Part of a small language model's weights: no biases in attention or MLP.
Each number is 128 + 24 x the weight over its row's rms, rounded and kept within 0 to 255. Layers, rows and columns count from 0. Numbers have three digits each. The size before them is the row's rms in percent of the matrix's.

# q: layer 7 attention query, 128x192, rms 0.0947, rows 116-127, columns 0-95
# k: layer 7 attention key, 128x192, rms 0.0959, rows 116-127, columns 0-95
# v: layer 7 attention value, 128x192, rms 0.0961, rows 96-127, columns 0-95
# o: layer 7 attention output (transposed), 128x192, rms 0.0992, rows 96-127, columns 0-95
# gate: layer 7 MLP gate, 384x192, rms 0.0763, rows 0-16, columns 0-95
# up: layer 7 MLP up, 384x192, rms 0.0756, rows 0-16, columns 0-95
# down: layer 7 MLP down (transposed), 384x192, rms 0.0985, rows 0-15, columns 0-95
q116 086:162106118133121111106105146053119163123117116117089134129142205128115179146118100103151138133108149146108128120104162181104100156120097121087099124135153120101141164156155104082135135133101127134102141160144134151058136123124128153113127156171145157137099121124112106140137111120168153146
k116 087:126127123121163113087124114138175114110122119133120126102111165134127122084096127111138131116133135111118102137167142145123104149116120096126074108160116138058150157124117139153167191097148136150109151095121166179139124149101118097129118111131151143149104079145141145123136141101102127124
q117 084:136146163170129114151090150091146115129099109131125132139111130109130148132170139097181170165133141150131135127124150114068154118142146119091117160177152130154120143123119087119112146116097165127100140185137088127115140140097132173104136148136129139092147135098120116153129113151137113111
k117 091:123121095092153146105150117109107195089115140085136169107100118086124145088119112144136115097139143127148166101168137139085151153147081160118100131133121154111152133145105148122099151122141100135123137160107130156125139137074059121122095141153122142157116132146137085136110174086137154131
q118 080:142104150155145120146119134149117123072133072115127109110098096159151135080124149150132098125137151105126133134109110144118160136115146103175132114131066108130122143145177131173117127114146115174135125108105178112126139159195140105118113154107102160100098132161120156138160170108149136124
k118 092:169118135092117132142163142103097172136103134128135146140104110115130133124127143107140147140087074129107139128146110138177120097137106120138153128123066152129137109112105137152151104158147145151115168103088133134107146129097150131123095122100136109104127116150130138140093119113104133144
q119 095:133136126103104128085116115140118067144146137083148137135120115129101134149121137153125130141115111157154154112114087131127148121096154122164101140123153187102078102142136136123157133147127183123128135140132096113100138115102157092134079114161151102107116125127149143133115109107061109110
k119 085:136090098139132120130122110097121141107113141158183124132170112104150103123152145095076123063130144168147180144161144147108167139155095141114122142075113151118127130134077125104126138129115131114102174125115115129135084129134165131132138142161178147120124154141100124148147145114119145131
q120 086:103115070110152113145153143088102186120100099123127131091153126110169136146131110105107142108132102128125121123129150135193090096120113082096121120088150103121160118066112133155093095123125092120129126139138145157122107154142108176131129099138108153145132096112101097094147124139115130129
k120 085:142183150132117111115081126106152116132131132154087090163144134126118105138109147145147107142129139080102116087095149130140134116103191107085138148172128127137125101172137119140143140134121099159144111124157131118154130120156054141107169158122120128109133108108145155106193112142142133100
q121 090:164104165140148136139184151151143122130167145155124122095108158111097119140090151082103094128149128119143134136174112153114090138120121151106108149139119099136133136134117117088121176148107154099117098101129111138094144151146192115136150165167175090145121130107147153153134159152157138122
k121 087:127144115114095134172116121192144088137162148080162105116125141139109136093113128144095136153101124126116074146134173133140115135136121145125079128121099122091105099151083140137147091107131156135123143107117115113141156178181169111136130099109130150167133132154151133148127093118087090153
q122 090:171139119144076113125110164153150080115125122109118147138117130146076113140127173120099138120158114167131128125102159128151156105105175151121102138149101143121120141146122129119125154142109188114118182155121114130100136159115121113111099098168156116117125103126148135164104097131151152129
k122 090:141112083136113113181085138135121151101113103150122122156142152114100089105135085125141108159151153167144122110117130124125142170175114140108130158127138098134136105109101159115123144111148081116118145096145142141112118110098128126206113150161166141163134122094117125175119130130145161115
q123 083:136105166139088144101130127113157146108140120116133145120144135122123119145101139134107122127114148120105178091119149126133125157125136104066097110165121174113116181105155116147142135090116141143070079108141114131111132139157165148131143109148081152098119118106139155131142144108114131147
k123 103:164096131141100118139088134132113125107134104070136157114161077127131171106152111120128119166151113123126133120125135149112118122122107134110153095107123117083126156115123110150182103156124137157128144134092101147121148107105131110106150121141132117137151121131122114133118112132083117136
q124 090:131135101135122125134068122060099148092095080078133131105083132103156136119104105131138111084132126143140168080131114106130147118132121115122097126151172111153140119088120118129155080094103075140134110160136140121086129102115091161123122119130063146115163150135107134117144183134117105149
k124 085:134118088129112134160168108131117139128141122116184177152151116098149157089134181083170062109109154173167129118139142093134116098120152085154128104153105113150178181089131132131132184118118133134144117165141141135141136113097124083088105123141134103099078107129149114111134122122111135102
q125 091:101121121123143134117157125182104113108144167157103115146153166120133149111159088111123117130112117145106109123113172087159135098173119145166115132090124131161165117122129156134092114137154132131104133137112146090141185106144101118147092119156132155125121108134155074149116087103117135151
k125 083:132127118156124103123132132088149084079104122194085131104144133198126059153116128139095116112157117104125122103128112111115162133162164104062120097139155119139148086149124166137139096095166091092175105146127136120166135114109136129159121150139128110119148130118125131117121141130141147122
q126 087:102110133046114159081116182150116108125128157152101123151142104120184148145119181145151142126108122131115105158124099170129095159134152111126136130102148122129158138173174132139129147126144081115127090109115145127116103158118109171107123116121099144154120116147131099108132140164145132103
k126 095:096080141104159115137127088120104132134128120116081162100119120156140132143128112110130143120121171094123141113097099179162106093144116078105150103057147130111173149129135153161133156147122120112117133129098093087120122081160113137104144117091098195150105120147161141092149124119117160127
q127 082:150109133133125163131113129118151132122124117091093159126112098141132160116118181154184141098152154157136090120142103118113166163144132107103093111102152126112149112104145098151097141052179124132118088121097130162113136144150133096115146141153149178120147102149141154148156159141157135162
k127 104:141108107138114168094151140125108158145154164165108149107130128165146131115109133128089148114116134097156080094135067155155149103112143119098126086092123144092166112120132137151135133156125152116104158097095108127138141097090098075113118122151125104128091121119143090116070146091104162129
v96 105:121158149134130134129132119133097158099134119155111136163085145170102133170141153101093136165113109122124125129132150111155157112148130076141095122131146097118102157139162170173092113113113140127138123094132158130159103146110080113146113092115115159104107121107139173102131112161147129082
o96 110:131117114096133165145139161181111144141124133115144118131159134142158098127177091118122117131077143134127139160158163130138138150121134169154124137147149136100192177128094180138114136143110150112125100115036118124136150143130115139140108130096153157141092128147127128130128106098118120101
v97 090:151140127114160123124165117120134134122119132131103140077139083105110133132151145117133138108120118122117140107127123108102164142109154138103178098131126164122135111121146122157089083155098143124127125128138086128140142155086114157110185151122176107102067173161125131153147133153122127195
o97 093:176142121131113131182097132104147133117121115124100145128139160132134131183077123120169109088130140148116150142124130156119127123122130137118160119155101141140101127102083125142130141153115075142108092119177118147089108089135144077106165140121142125089116117110097127173150128180141173127
v98 096:157108121134122129105120160175130114122176155135143137118169120119138110116157182095090079116138093120166123140138121137117141157058129087122117095124141161117124190126121179145114121144108142110122141121125107110143140147139150121119140161124141073117110135094163133140170139150115133112
o98 097:158106081131136117148123108125117139117109166106088149163153164163124122126101116139156087111170119129100118133082112168109148113128153155165139115143159119169089093129113102156109183122177122135088131073167121117113136114090149108159143163106121123110115116131123109136100122135155139110
v99 081:122122138104115127152123133118128175098114142157102156163140120096138147082103107112195118133110133124117112161122162101093109122140118147105131113166056100124146137113099122156162112106160103130159124120112102148137119108146093099134085150105094125154064121155131142091154138178100103111
o99 085:142106143113148105097112154113135132106095108131096110096138087136093114192124175090115131111140159134090094145122092139115133112134188181153131113149114144133089117135169121119113144182126116092131167124095116108109082138129121146129153125112181120114132112127156138102101144157192157173
v100 107:156117080112180140055092079086100094092118145129103140117133136116057110135139140094148123114110115126114110099124117139126140176097135105120138077100165114146140114106130119130106087151101132118142149133133116148140140147126141128099111176092119122123099136132157099118140152140151128175
o100 113:162117120166107159143147157109128137161134133150080149109116157177138124126081125187177114105118129135138116109126093141143108144129169141133164120148120136140131126113134101143118127128160088165159064115145155097110130097128164126134174157089098106079109127114130126150183133152144141138
v101 090:105141099168133149122139113136130111122140130131117123129130146140139109160147117123089083101179107126106161102104079108142144129106100128113170144108148101158131143130125147120085100104112150116113158124127142145168100147103141088117145098155121116097166112130092123137110145156118149116
o101 099:109123111130118163182145102110107187145142116143138091130122170143198149100082101147155143126067158126155105131117149137113160114166104110110117113148126147128100132125108129127089089104125127145071098105055134147144121140168168130114136138116086156153104103095119131101197123099114123122
v102 104:130092128142150124142133104151081109093144095147112127161165103107137155121146088127171123112178153146151097126122138117130136110120169133115181102123144109163108162095116151074115137129084157155112136126116121118109177123098143064105112187158158116118106152131123092149130099144115090108
o102 101:153149150156113155127101142129114124128121120106100134120130143132107126168102121134102121131121116128135108143123122154092143147118182144088141076145127141069112123135106100138124153175131145139112110120142093160118141141133157153096128134160117168114099118110106163160135148147181151161
v103 093:125113141142119084105154147121164120133084108134134108124158073108115121093150096117155134150128189140112128103126129125146112125137148162129152143148133160152139110116137135082112165129125147134083122173120110122152146119096109150116140146144152092147118143129095126139128182109101117178
o103 099:144148159132113085156107122086113110090105088127129166133086125116116132140102148111109107118148139133127119110139093127133099122133112107108091139096134111140112091086139110154191118104068114150125151171173131148117116125162111111122138080116145137105143152117145124086101148125115146154
v104 095:140105168105092143142171117130159131161150143124165135152088145161164114118107160173184130155105143139161134167139152142118123089131131130139121120170083119132138176137146090096139137154123107139162126122101151099106132136129114149085112140102142150118166109085156150128167096102147117086
o104 101:147107155128125120109117104190103081100122167102142119158120103136066144125149146126095132115144138147116131129148118124103112131138149160149101185146119120121103148175111135110148177145137160140128155142067074164108125130118128152130103133170145098163085117135133104142123127093124091100
v105 076:157148122115129143105126109154120161123122123155114122193146102118118143116105132131119149171107115143149176111129156127153151056097159103132086046146125126113106159136125099171119115141102128157141107145121069123159110130096116096141142117136107137139202133126179112136135109106124083129
o105 082:132121134150116148144106115148099142156121154130125148139141099128087104164148127119102121095158143161095145163126135161113130120131153166144135150141119173111146164165138144113125161175113143094130143127115112101115148119129142159107124088145165135155080135127131128141141091102121157098
v106 102:124163120144155098124135156157128129132092138113130151148115166107139137146149119093086122131153099093079137126119147083145153105112130160103173137122092128103144077156146145140120134081146161112123125094124098156114115119120123162166159123103145121195095151196066173121095142154116092122
o106 104:085111135113136106124096134058122173120113085158125128101130108108175112124124139109125131143117100123079151102113155124162122151145114144078094109149170114146135174074157114124154120101103096180083136170133150142158120149134100132127129118124124152119159128150152135120147109143112167177
v107 108:127162134131145126094090114130119100158129129161143157151108187179142125143125139121131103098171119120137133168142109122156145152140130171127147130121158093081127127145117145127079096113095163122128113110144110120132134097096088142156137125107128151120077125134095188101131146158120133094
o107 116:150127126098148141160134143123134169113120115120106133084130135134156118162148105147148115151121120090102206093140153136155176147129155152110124126137154132125124170088086149107131133085143105117130111133110157137156117173142108134143107168102161159114181123119099130159156137121107140140
v108 097:109172133136154129105123142083120110081077133133075110145111142080076122107122081156171133122126138128092125143107126101099103130141127132165102124150138117179147137110149089103155122081157112120123152146127122152170102133141109106136129133110127135179116139130128117126112149132127108157
o108 098:140146132115126095107155183114151108142130099166135130119074122116118085133094170100148157090120145139111081160152112110145152117145122107134092127100118119119134137129155120118118098154095101149173122159127122125102107148177097160114180116126113132133138141138117118098194154141126151151
v109 088:145131110113165140098105099102133088155078122075161155158126183118134098109132107171100109130137132148098150135113115144100144107122106095118145123118149130160116141175100063115147136114136122128146128128149103166128120160088118157118127145126120111114170126123129155116125122103155112099
o109 085:095127138136102141114107121097146109149128117125107101097096072118117122108101146112117135126132115150141104113141119106141140133131131150142125111110161127146110157118129148144128132110185100152168111132240131143108102161155145161110147151163115142114154119112117106145183159133094141124
v110 089:137135153111115113146138159112077121086111107105130144140175111170086113114157164094155122112091160156110104118155166088108136152109115110120106148093128131142141110080160119169169169134153098137154099151122147108155131115150141139120079161074125128109063121095159128121162137134113155182
o110 090:164121156132125137138129133111116133131112127128154134143119184155127132140149141167146117133120168115146116144129086109124092135144118135156151099136125098148122104125156133110117102145101164132131081125034152120121150122113106100137118158114127062118095148134096147144138152173181093129
v111 101:110102085134098128143108125142124161132137112109111159089160095123126122135116149093134157133093152159155144112107141168143152144150100102112138141101158167114138108125143168157152146158122104119124118108148149117155108155149146162110199120136142158098092132129171116134132101125116161120
o111 102:173117122109106139170136091110111140133110105166130113137168152117188146140141129169160154146107088079149137114167163076112120093151107112159160123127082138138122142113075155133072141136131127092134099105116151137106161125128146111097130125108104110132122132100100118139132137127143118096
v112 094:133132110139125120175144145139117143090114114143110103115150092097145144116164096152136100124174119115087129106104119061100134126139130109133136185156096116162142154142116112081139177124158140132121139129128126157129136122104154142144121126149124104142142128117057128150098162122102147095
o112 096:084135132134104105111135114070119124122104070136130110098135109094133139085140155127121124163125154149131115141108112142125088116098113083094092120137166093146109098125165113136137098091094138129101166151125117114118093131152109123106133114149126162139143146139147129107140146159142144154
v113 085:161110126119105116140164126138096116151121128070125142199140149105145145123073141124127167129104132148152133137145170107155153085112117116121123097164149156107126121107091082140156098150115120128152112118106120110113143133116109143120122155122132166147086135114172119134161095105128093130
o113 087:143114167134121138130098123150118118152140120138142160141120103157085132152142129124106156082159109158107124129155155126121146124092179181187135118145128145106102171166108130137137156166151133141132154170088105158105168131079126137102146139143134111125115144125086162164140108144165122140
v114 094:125131115100124102122152155155145163153124132093132058185129135142156117130129133143114109125075102136150134105129101112114132121127129113156099110126127155110136149137154143152098150131174111106159134166123088132103057119116085113136131092133110127122181144093164154134135140069143165141
o114 096:093112100115111178195087073128115102124135164094109127118125146116128139075125130137132111123129154107086111116153133140122105111142112115120138124136136129148142108170125142120150128115105117106111141107154148084171130124129139173130141123130170132181104163135128128116163154117118132101
v115 093:142119158134134145077159109137098101157152144119154154142150120144131138119121184135144148091116122147180165154164107132143168139083100115147134078145141180097138127105118113109143107172114113113151136139105091099107155142136118117096143171079148146148116103124183081136149116076128133165
o115 097:176102146134128109125107133164144095144122173116100167169122150179096164157107099142132133102172133123103117149102143155108150126137176175160127162145140141127091131139087107133105159167158132157153122125145136120112151092074145128132149156155126093144120115119073118186140126128165119129
v116 097:136096134151132110178149135143118105117133138119144123083170108091146147156176089121075109140136134136156114108137124085117120132127175133079208152111140115114126112139095133095134107132121134108123154113120127143119117130112140148151108176143145111103120164114087109140111120175125131111
o116 099:118160149174125165145100081088127152158116116132106119110139147114165135130122132149113101119139121130132127113092111141092099146112123082084164098151120108128078104117122124140136139106147093155112098119142108154140111133133128121090135128160090150117111136097131161166131133161138163161
v117 078:142171122138145123146103109129116142102116125135142134132093170125115135150141104137090108124155113096074117140127098118121147115121125102136125153125097106135114099172150144134125099096143157134094148104140164160180082150120090134200122075176114162121161131131064168128088161155147120131
o117 086:094149111114137115113142139116122180126139110139169100125142110115174111107154114092116143139097115140124150121120141080143154136135085079089096134128168118122179147119134137122132062112107108107099133139122154115132109161144086125141132115080122164146142135149156127082163133120084135119
v118 080:143124131171090137116147104153133105132122120101165121170151135143118125092160162105118135111136128156109147088125148150118172110093141132131133101094128168150142167132136133175132112093097165185118108175111108121161101151131153111111194138157143122130141136123131115132164162100070111163
o118 082:129121135136107104175086098085097180136116163123133144182125143134146147116135130152129141124153165115127098112129117142129134114182131139118075114133148143115129119123128124105113140123113155135106101144048132130130196120162152111112129121123117118123094129123155140159161093123166123114
v119 095:120117133161116121149137127176095126127103128096155123176198123107131108086163096123163118085128193141126123144145152072115120099122140183114148142109116121161136132080129155083150145132131106133155157153128110134140140082130083086149095170101152154152098144142117112121119143128107108157
o119 093:123140177160113116147121170080105141141124132108119148123119145167100140161091170159092118112105120103125074140121089162088128116156142104109130078154129112123103121118103123140142123185080114128112132140082113140120127153128111151135137136145149120143114126131108143117142174172200124200
v120 092:134141108126148140085135129144115132131151108093114110118134131125119108146117164086081155145097112157140147086121148135105165136106144079142161102091170160131109158076185138209110118125112103136168129119131123134167070109143174120106164125137142112113137141122173129115162118128135156105
o120 092:157122112154119148176122095124121138132121170125109136125170144125138132119104118183176100108111131114102110147134153139128108111137105151134159095154112147139129137156113141134108146128117150118125091076098112113154139083139157119137178157126125105116059122111106143161156116136139124078
v121 101:105123171129108115118167150148155120170118142059130136127108110116173113137153147170086150094106161129109168115101109114147135127114130137131145149162113185087149110126122112124129117151174155133090112142130134100103104137122089178121166104120116121120118138118110121142113134074102141161
o121 104:118113147116121093142078095110123112130103113119139141134099115104115171107138103082130156125157126130122136105120181096113121123112103096140089143139149111129135116130101124128139121107129119138149122159207152149126140143133138108127124141134122121179121143140106102143121119106098140125
v122 096:123154108118148112146111152142142123097094131150107117128101163145131155104090100137126123133115123123117093111096128120115116106183153165126132170120138111114146129163094136151122148089142165121134094105148134116115173069106134120160149098121110134095114119111079159088086097191105109064
o122 099:094143095112124138095124145099161118149157080165120116056155093092125076154153160134136132157147115148122159087151148133122141139095172114089131113121143131145142159116141160117135128100130128093128127132130150142138101166153129166099103113127145116098155110143168130120119122136109154148
v123 093:108111162099083140156139135123149136140148154113133137189130167134096108085080164094148136166069143157147136168123158192108124095126120128130088116158121144119113155140113134181138113162158123100134108112097169140144143105160098118125119156073113153130120089081187156110139115132131134092
o123 097:125087134114132120091121130158094117107134161152128109147112110187078126117165128120123138118137121155114086110142118118116114092133164159188112135097129113142104128169117147123146148164145139125126171142052120095125127137108110162144138136141138080111081100113136110127088114120141121122
v124 092:125122135097090134117140138134125116107135148175143130122114123114100144129124129130156120180127129134161094107127134149139107096143133144118163135129112132092100142104065118192135108112150157110155153130138106102142164117115143084119107144149081116112091106129150133119136090148071102079
o124 095:129133082152137147091126140125139137169149156138114113117135115146092106190150126112138109120161128148144123156116121148105132153072191145146140137110120133114106152170131142096093185151135141083146133080142100107148134153104142130124146143141137118110127119116156125125096095143173163140
v125 089:137128143134121162094151075129123119124152085141121100155094145142129136119119141147099146147119124160160154158135133184091118114109134107147108074149109136136100131084133120182108094166111145145150127101113148133113140174120127108103136120122115138084191087122167151106157072101152095088
o125 090:130114110122142157093119145205115108117169178097128124160128086167079128138110099106105129095120136149105096141115134114136162113132153155140107151122140173097147171178117131131116140168164169105131128093141092147142088134149145154144153147145138107157067107126119135148156129116158124104
v126 096:110149100134106117173127104154161133176135160113161097163078132110144122162127099139085140144116108144123158153116138109153117091147131159123129152103146090110126092160121138109085101110113133139133123108131114160140081116115059130152132107165108173133177147139151144141154107133173117130
o126 097:115125155124131182165079123134103148120163144114141104123135115127162109129149151133115134089102103133119152143149127147120157106158096133106145126143096170116148157135108165141196137118086111137127139137089127136113108145139110151102140115157154182147114141131151111118154102091090123116
v127 099:132132128149123085150125160135118104103145141121143123141178105160118117149097166078120145086130128161107134098135141099156146128146104121145106133123157121136149152161156162078105130089062134159137131141120085131136137087123142125122144105093151151149129143126093095141156159134136122143
o127 095:169135156139107127178148118138120132114124100128152117148114147110161158108128127192158108140132120083108158123128152145136142111142155135092133116141139130126122128110071124133117141125075150152104109173041145159117182102132076103106109108138137136127128155098101167153161136105119115128
gate0 099:182133150122171098142146177116121103130113139136103122097122110081086148171137121130117169121123094157119101132135144122096140146158130123085107127118122131116107148099131122117130117133117103161119129116132108195127119183109185159134183146098106150141123119097146147116101097127102158095
up0 100:120122127149154115145145150137110116175110110112100143133149081154127098142112135117167126087124118118107106139149133131105164109132134132111134087116098097133133153139126161111136160160102139107159118135100113113109104144104135129133121128092114120122137141120128137098143149099119158146
down0 103:128122096166145161126105142123135122143143156146151140114140149069128138151114128135162115147101124152096105135105130120101109091122158093055082156143151124134137138137117124097111123126126154111130187133168090177110131128127133152122110199156105153146125115120118145133145135065112140099
gate1 094:140132099121144143164173121128112135111086113155120066134142138128137106169175137171115138127147175125163143177082140123109150162149131124125112106099077131109137140162071125146130087118089095115120136102156159126121152142133113130094160142143138121149113102139128113140157156125131099136
up1 093:154170149145166159159178122134118139134085133179110112104100119146114130149133146143145125091110150123167103144137149123086137111180158109155140129136113122122135156146097143089135146122107130160113141130167128122156128126093156129146137130098123166120154067127162121147134114099129135144
down1 093:143119125131103108117085115137160133155146141102136155153143127148137135086084117096132126130138078152098159079151128123140086166107125142105139135142156125117122110068165117123116133158177147125143128156194122143135113091106120147137123116151108125098114173140111153089119101126135137104
gate2 099:135130119045135157152136105118152119114082150130118156141107119140107193121165108117107131134140126155078123137112141083084146092110142125123065141184147122136091132114132148134121120132140196140115112104143136143074177087112089133124099158139195115117139138133133166137120156110135155127
up2 097:103162096129125121118186126167124120104116161177109120079127120092147160143093131168162089129136106127133116129145092120130125138095156148172137161133125152140137099128153088089101139130084115101138142131141160134108105149135163134064125136164142135126127123141150148143129122133140102111
down2 099:152089110152133153140142134098097132107116132138125129116138162088109200118152158081140129114113116093169134142120117103118168128129134150155120141162093132130147141112136123141146101131133161147110152085156150146152196097150136120143099183095113137122165123119122140095129133120123111119
gate3 099:173098166121096127105131107099102116119138127093148093160153147190151152090117133101182127108139125110165088146129138124096108141148112087169141103099138146155095184137092138118151164109134154162105114114082180144116098104119132104141114143135163134116139129134163132105084149148117128154
up3 104:133155137151090123140130154139106118172126152157105156108137120124144112152130107140112105153126166124109073073116110147131115154147093108133093114105140137149146134091121149149144174168200090136120091115156088161077150132153145152145095126179109111112145148178124152145131139136143125107
down3 103:118152118160120114157155163112117124134107125129103131114174168133146096149133165147082115122092155112117136116106105146098140136139123138137097109156117151125118102128076153116176114127103126136112138056094114124095117140134147128071107080170126137136126149133124136111116097146117074172
gate4 099:112136124120121078097132086143125110149147135136144133163119095151149106099134146151107108180155102149084133136110136128130141079122166133092127148120132117117140124151143142108124133094106133126125106114152152123140111133127148138137138154141150098133130128122168114128136122168122114132
up4 097:121091123135143122082127086119137133106123165152087156104119192139183111140129102102104106128132141117133063171168088104173120093108152135107099125155123114158081155099142089115122158128114123132111154155142132106094184105141080132120083117098152119132145142164133091116133125117138098176
down4 098:133113103162180091149136151104167112155125100141153069104147151145137093132144130119148148146117077119107082106100128138148158115091120135131132077138169154116106140123147162091124113138104125132159124143119101126126104156144148095142140144133101162125102130131150118165140162159132143120
gate5 113:100150158162161109110112147119110126130159126114135118179120136137166149089149097088150158159138099141106157144133111135147123082092120141087162149161121108167138118117135118145155129099118164147117141133089150066097118166121139109134170163159086149144124129169099144129131097136105132140
up5 103:124188144106138121136127115136143141107128078155127095112142123144125124170138140145137122163125130149166147136143129126095113144125148113092127101135134132130087145128102087124098141088132142117146064113131141123164126105168108147158141104133143067088121113159151104137114164113152146128
down5 104:107112140139146088137154080149116126146178177060140112174132109121136148119124117095132129161131117118131123149085103153195135130114116137090129158149113085125123145144164114094138101116151137083123150115157161115073099106090100122143134172099098126108104109110110154131133103165146162122
gate6 100:148136145120127160149163114142174107174101108122109095130102086122134226106132138100117110173106143126120105122120121137087140134161103104142137181123124144126128135120152123098151122102168131149140066150125108159147134163122096107150112139121103149113089108133077124102115147129141148090
up6 105:125116101112119131124131151153154157103103128118107088131088095110137153140103132122094121073103101118118156123104106144166125111141179140117091171142166139132142061151156088138134129131143138086130138114154161151108132118168172154093146124112129139136153173166152114139096109145126132129
down6 103:140087158064073136107126127150160170130115130120124114142119120106141190083145127132149161158125147118144202081188128122151149147172114123135172118090171111127121149120129139141151156155118138105134110114070142140162123115145144134128142171152120143148117159145158126098117148135132126103
gate7 101:124156129118120094165111124091115064151068109129138154165142099094142158156137144134110113121120106120073137165141156137126134136129103087134144126106144126141116087143127145158129170181121131155144102145123112144123165101148101108146125127097137100120128123113131135144124132152132126115
up7 099:100123087119128118144143136147120123092137148107099131138129104117133136121170105137080129154120143062134124127089136122159113113132141111081145110171159130119136089145118138094101138131133120120128135125131120143104157102124135136137158124118141127106099161119109135100161117115141129188
down7 097:086148119116145148085126116105130137126180054142145127161154152148127140110143145134141123127150129122097103142124109119146164139170129102128166135100116151124130127157160095160150120142101116116136130101131160136137132135088128093098076122180125150083132143124120129152113163136109147129
gate8 106:150078152107106167126143103126167165136157101104127125127131127141134124123157132115115153115108094122151119082122128124143142114094117154141135148140179146096092135164149166146139119101125137155080121101110102142128120134152173144164109203151126101130116152142127153128150097126145143123
up8 097:104122111141126123149099126119147115149132109136099124079150124116124094126191103120088133124154163126131083128120136103124127165126105157169136123133116111133113087146163086106140116121143157114093102158128155102181108174129131114153098113144133086130109138115134145163129151151157093109
down8 096:140158114113167110139111104113115105110120131173138124133088107130106142150108166145157107114146126107105117143120131146113075153114169094092110101137139125112156125086124113129121120151149123136150101143152160131139126143125121134072169067130098163135148069126115112123143119105102133127
gate9 100:140109144133115145149128086148174109142141143147120096098099123105120143144132135172120121179123106174170124159128168148121139121139148124128069165141130140141124140142143133143156105089121185117129132128112173149173108142120116143117138142126138130120128073114118113098170105136119142109
up9 096:153097184161131147148109156128110155116134094136132188120132128133149137128121123121114124164133118127178110094152142147097108130112158132158101097118119132125130155149188117154151171151100148144083136161102144139120169129088170126136081122125154129164112116137134115155135165182151160158
down9 099:151124094128144119100127102136102139144099100131117171107110120115165141121141133103101137108123137114131135127126104095103130182152087118093098109128162115135101135105089113089111108145114129154144164118050124155084105067148149105139097108116154115165132124161129145133136120136114134116
gate10 102:124151136127129121154153117084130139149145148111114100167105165095154179097110126070143114082142125103096115144152164146103059139161112080103169151113161143131107139161120138114115123127093132169130152103107114147103133091074148164099135163154103134111143114131142111152102146123165092129
up10 099:131092141138133142129167104166131154127152136087148128140138152108131138141128146157122161160115166161080112128103148139140127102129108149126143114164196164124154094072164145172167151162142120104143088157154120130129122169143130092159110145143137126145141140117154148187127110131137100119
down10 101:089133124155153113138119166117130150130103118123110113116126079147135139159080123139114097123120142123127112092176088179133112116091164133157100133103114099113109187154130145071099129093120093122145070145061167124119110120128130143122114064132091124133104104132124112103154119124136150159
gate11 099:132120111099127101138065119128197114130123167136107124141157149118075122126124133091139117132119110134132127163150103142124170109100100110138136120150139103126079108124125161178113144118092145116118149141134184123114107114157135140109142128142174092118132188112127135125127115122131084104
up11 096:175116146120142179097111148122151126104139077134161118147146137159134133133137081128143148160123130116142154144180144137107118196131102145115108084112104086071142127154136140133123117121130137121096182122145096117080139123088133107141097117126147142133123158114117133115100103139170123114
down11 099:111145173133152134174139142118137141145131121141150120113106142109124124149152084123144162135101120125138117130136105127113114179148125132059110124132118135101134130137138101057139161101142104118092126128078173149104152126141182146152099140124142115119149110165117098111121152114143125154
gate12 120:145126087128117139133122122145133133109095128120144102132164164129130106102118101109127104104138125104083126169131136165155141121156119126154135143137107102122185157127121116102113139142131100155122149142176119146106152113132102144107134122127127153076137115112115130126176136132166139096
up12 104:142155101126135120102098139139170120111129113173099110121149125101139109145113119117129078126124129105104112163140165134132149136109147154178121149147117114149140143110141112117152149121117124140125150136136143105150154120157127155069140130126122154079126105111091118112178134144147140109
down12 105:106133160128131115124139124118092121162168161109143128127109124124133142118135150154131168157120137138149165082118112121103107112126144124099146107097110122126080117145123153130101108101140139124145097131077136131110072135143156092145100137116136102155135138179150133128099130118106132142
gate13 098:141092067145107142104136134122134108134145123175153102167119192140096103071082139107127135139162112149114133126112102158095112106126123119130093117148177126155109160098114136100132121117147112112062172096141149128104120170117169111151090166098092166129115101107094138100144159187168149120
up13 102:131112170141176145112127096122094089099099140101123113095129138131108158109108142082121127152097112086160142121159143094111133145139125071113095116172107125115166118117167151070103131114139159134098097142109122125126111106080152135151119110106106107104148149160114121132098137114098151100
down13 103:128156097126126137130144125127163138132147172128126145176113129134128135170073138108110119132084165100070144135132125155117094132155162148129153136065156140107129134129145128171145115143166113109102129097140118147154117124117136144147149152125146132135102146092133136110118073147145122107
gate14 104:143142131110136153136157166078112149122137108126124167128159101114150105115184138105107146129152125167151129161122135108165130117085102101153138155130144115127088117101177122157137147147158149130094124177135141106116132075144111142108142169126174153112121114148131105126124120145126134117
up14 104:115118151140161134123097140121144161139122131176113130132126153114079092140152137095112092100108092133097151135131141133084139139142147129142149138101184144103109138145153117167152132144145112139145124134093129093057170131113159120088170168116175152132124095087148122171146128138104172143
down14 104:100139092100121114123118129100153153123130141098143088104139118107169166126161167155136132125140124154153107160107143133168090124126083107122035105132124161118112157145150133145124117140167135129149139127238109131104126096126136108150128138123113156133108124139088101125119111073135116152
gate15 100:165139170138109129098151117128108141127139137181106123120184093125124126121108144138148161139140140158109164089158081152130116086109140171114136110148127109150138114105125097118112120109148125170103082148131106163143131116108151117119134123110155110176173109127120168110109147106158153112
up15 096:102132137124107117122142136143120140132143134116140159090089105173093116130094110169121114130143101142130149118122076141157157144140116180146085125130111101106142107130149178121173118078204154148142140093129109135132140141118122099128112139147150140162122120128115115169127117129118136136
down15 095:090102163128102097163143131126109147139106097093153116119068151143135169087137160129138162145143122162148090130105151135128124129169134083149134154119112085119101124141137127116111113123153107102150126159156146126115149127164098144166107099118124117140124122127118111115120124102100114149
gate16 117:138119135101123158121128125122153112132091103130139110155128136091103118120068136092138128152173106149112159138132102100087118116171154138112179193161109101129099083130165126137163143128096152179103107112135166115121131129111138103114137125102137117117132168179106116103145127154135153087
up16 125:154142137122148132155130110138140126143091146093145115130121154089113093161133072104114139143107130124117114114116107078126121118171088108160144174133103124120134122096087124161120130123125127123164158098144166108150110086116110122126141155116126124165066160126088115124136108118140135087